Part of a small language model's weights: 3 heads of 64, 3695 steps.
Each number is 500 + 40 x the weight over its row's rms, rounded and kept within 0 to 999. Layers, rows and columns count from 0. Numbers have three digits each. The size before them is the row's rms in percent of the matrix's.

# q: layer 3 attention query, 192x192, rms 0.109, rows 0-13, columns 0-95
# k: layer 3 attention key, 192x192, rms 0.113, rows 0-13, columns 0-95
q0 123:508518462476480504489520465537555602542488495535503528449552496492515496531523545525518474569494519558426417478476440526519450453511467484487490550509512525475488443456543444424481471455473488477506534584516488544521535472519519478465444545459469483546485417451479493494553496501478511433
k0 084:506492479436523456482484462485484464500576467545409571536506468471477530549522531507542531541503545449482493568492507448505588486523490518412506499508481490496463474518535468478525486533530489485530472404440484518468471481539513479534434536412489453566453538492464565489495510496436549494
q1 094:492478539471488536473464479507493569460593539457488557544479503443494509506457523493538526453547434464604536570490532520476508412427513489514490418528472508544563501569495474518508556491460464505448439452482454445487462540436443467547496563539438529473464563532468460493451515555487491525
k1 089:533473522461498556537506543498483552514516500514510491503520442484551455479527557437446440465480523509510520537581507461470503467469472491458460469620476525479380464507502585550523492543544572539500517545433500481513538404494513500439560546465489545566472515524468499472409457465525526462
q2 080:534349510532576513484455532522487453521531496519523482541434511523497491500472574440555482546522485441514443614493499444438488468500497480514469422455488508462483521491476499530514527479556464499513569471521472452496467494453580475538497482451501455431506482510474473516454455468518437498
k2 102:404521531438501557486473494499534470505458451531536505619477555493481498492450528555484467441417494559485536499486540504495567540522534508511469451492491460549542502515452501508520495589423517465504524490523480521526455521416431486506539462460512551491497531544544544465407479429575502508
q3 096:553448528454520595489502530513455496496449475513543447475470516454533540472540478542466490579452420532489523480493496578476455473444514497524452496526396496473481484536550434474480447487483528513588456506559475500499479492485562498574553481430492430493495445521422480510529446518531511493
k3 098:546537487509494498500529488571550512517486463516502585509450453540502440570498474506551544601472501535457476480519484569491539516505438433468500611459521530521545442515463500538489400507508479468527587530521481465506469539490464535498545452540464452526479540506518480546504466582479437483
q4 096:482520499537446531527479538431498515459478581487490489503565576536533417466550477458492502489476484494515491586572509487439398487518511551520576508518520546525457405501475589514515443520498430474484547531515470508519462494546578457447455495564550472485526500506465481453438543540458502509
k4 093:541490461461526533577519517574491508531538464489487467468510512510516514520453528505481458468512418484508520496517476486605524458507498505495559586484542493580468562527501525515528513491511454518489489485519496498476461460478429453418517534444572529457554436490435513525483552579524431486
q5 096:519464553452546419514541525496506487482553435456505517501526508503526499476519479515549451494482491490462543505584484475451490594605494552531510487546535467423516533475442500497461501472549477525565502562504444499411522468491524522480576497505502391529535516524512506484565506392504475477
k5 100:477498454461446553473489484501535427469407498489519512526533514516440561462494489504480553483593505541481566527520521462504504513397447416530580489483508515501553527502499585496507474495468520565529504489507494494468449510389486562510551479492508487456514474485504571504430504555547474482
q6 094:482512508511492588449513556493561499490501532521472497519489515498501480536426591453485493497430547476493494610490491580469450492523539526559474545506443468477510470594481486490512417533439444474498452517455580470467497488440599501448447521486492507485449502549508484525570398540550518562
k6 100:516485492548465540449508495512477546450492469544562419465466550512543479423516448493514480531479495546510486549546533531553438455507483500461491494553513506460417450517480479506499506475547501482494516507650559494459504523498489467496490549565434504445509571461529529504492553492544481480
q7 096:493531548497509495532396465447540487506525498556526585501526536495548475392435465499491486490427506466466586496512498555518529501458489493533473501539469540429504531509489480477498503537502503443525518556482448467537437552465586452476534571493504524575574514464487475434457491489509516425
k7 094:537488504452460491415625502504520548447503422580471510503493511557486449526488550487581484526538510499417431462568492432514429542470510470453552524506515546456458556497491538523508478481465479530433426490505512510489534529457530508523526480540511490416493511523461485483449565530512527530
q8 093:482443557514521501469499446528558523455442534503490479469526474476500472501506499476486503579524535554434486459384491518619529446467452481516496584494438511517521504460596481527465456518478495493488535521448488507548545477481485540512526507526470497583494535526550477495546450573513572472
k8 097:542514556517495477504582440482490541491508475523562534472493514510514497491481506499407443562489570527455481467500397508520501519576569533485484552524463543506516507482480500567507459473547519514565536559456578524550409560499476489513586492471503551537504516527533496562595504436501468495
q9 092:522477535544538461469540514432505529555477500463532532493563521592491510479506506468470574506552551523507508483480514572491465478584525456469523501586419515465472462599475590470498505416549501463519523479535539466512552542481472442446528513511487518550533453561594479549538490525420408537
k9 097:485493541536483528483480516482484525461523529487500503475475410445458406480525496574518529479526537552453448523438507471516490462434426531453507474521482420467475524516493415524515457529446426530453480547535489480499530477513457491580520468467502521543453539532504504485509490509435557518
q10 089:479527447548515497543534466582492498446508517503498499449486590462530541530516556488442448501522497533443542494481522534470549476507511519482481501536388495461493477537534462494516526541496466543509528501542455544526471521505463422525478469506551512556535554476581486472535547475452497563
k10 093:555531481491471573514482541503428509561433532427489533483530453475406495517477501528500523564504497523404463504447465521470505553560458521506523518489495446459597491537505479522481528523523549479470494539494478491441464538528531564531473531444517494504528541477508619523549571570498496494
q11 093:490405455509466460469506457560494507510473467552545498466425527449464497499434540480488483478520513536477411482449526439553515526486437453511451507610481519402512532498471505478532497499526513545490489531494532544477489491505485459556506471495467551481470541473463501484526501489484484471
k11 096:488497437475535417493491485508542519436503419457496536520508501450504476433563471468468543457457529529523509457520469491507484429492537513593529433525508456500506466550513494497554473426470476477474573533486465434471468459523527466483473518533494542490418512436573465449499504535453480520
q12 093:519515435545471535447487434487468474474525472419557500515411558559539541506509476494583445500540506445519471419461550489457489566498478571466473542557480465463515480564517499516541510494485503489551493478533479520528556512491462526497488473440424469460580483471529483523602483456473495436
k12 094:518493467556460425494518527559534507530499563534470482459501525518499516503534484443512464537469513477468537462489492572549512529478503487488423502500439480510580506527623458458440483564493487451430508508469443505509544472459542516519450540457559498536466531467504522518553497473468478502
q13 093:497486483465470504481554462511421540439479487509460549485553429399498474506519560494477502525476543547533531473512467478474548413469521414479494477462476510519519448537573473475484444510553443496503463456524442502515550511494506488481499525566470575489503498447496493536484529433493520522
k13 097:519483510538418538517501527420521482468552483565508506504548497557537453527467493553489524513492516446447507567458455540475563598504481553539529537540491472501501544532497565455511518510429568539527535505444464506466519537563474530596537439493566540519491541529465577525445468469476526480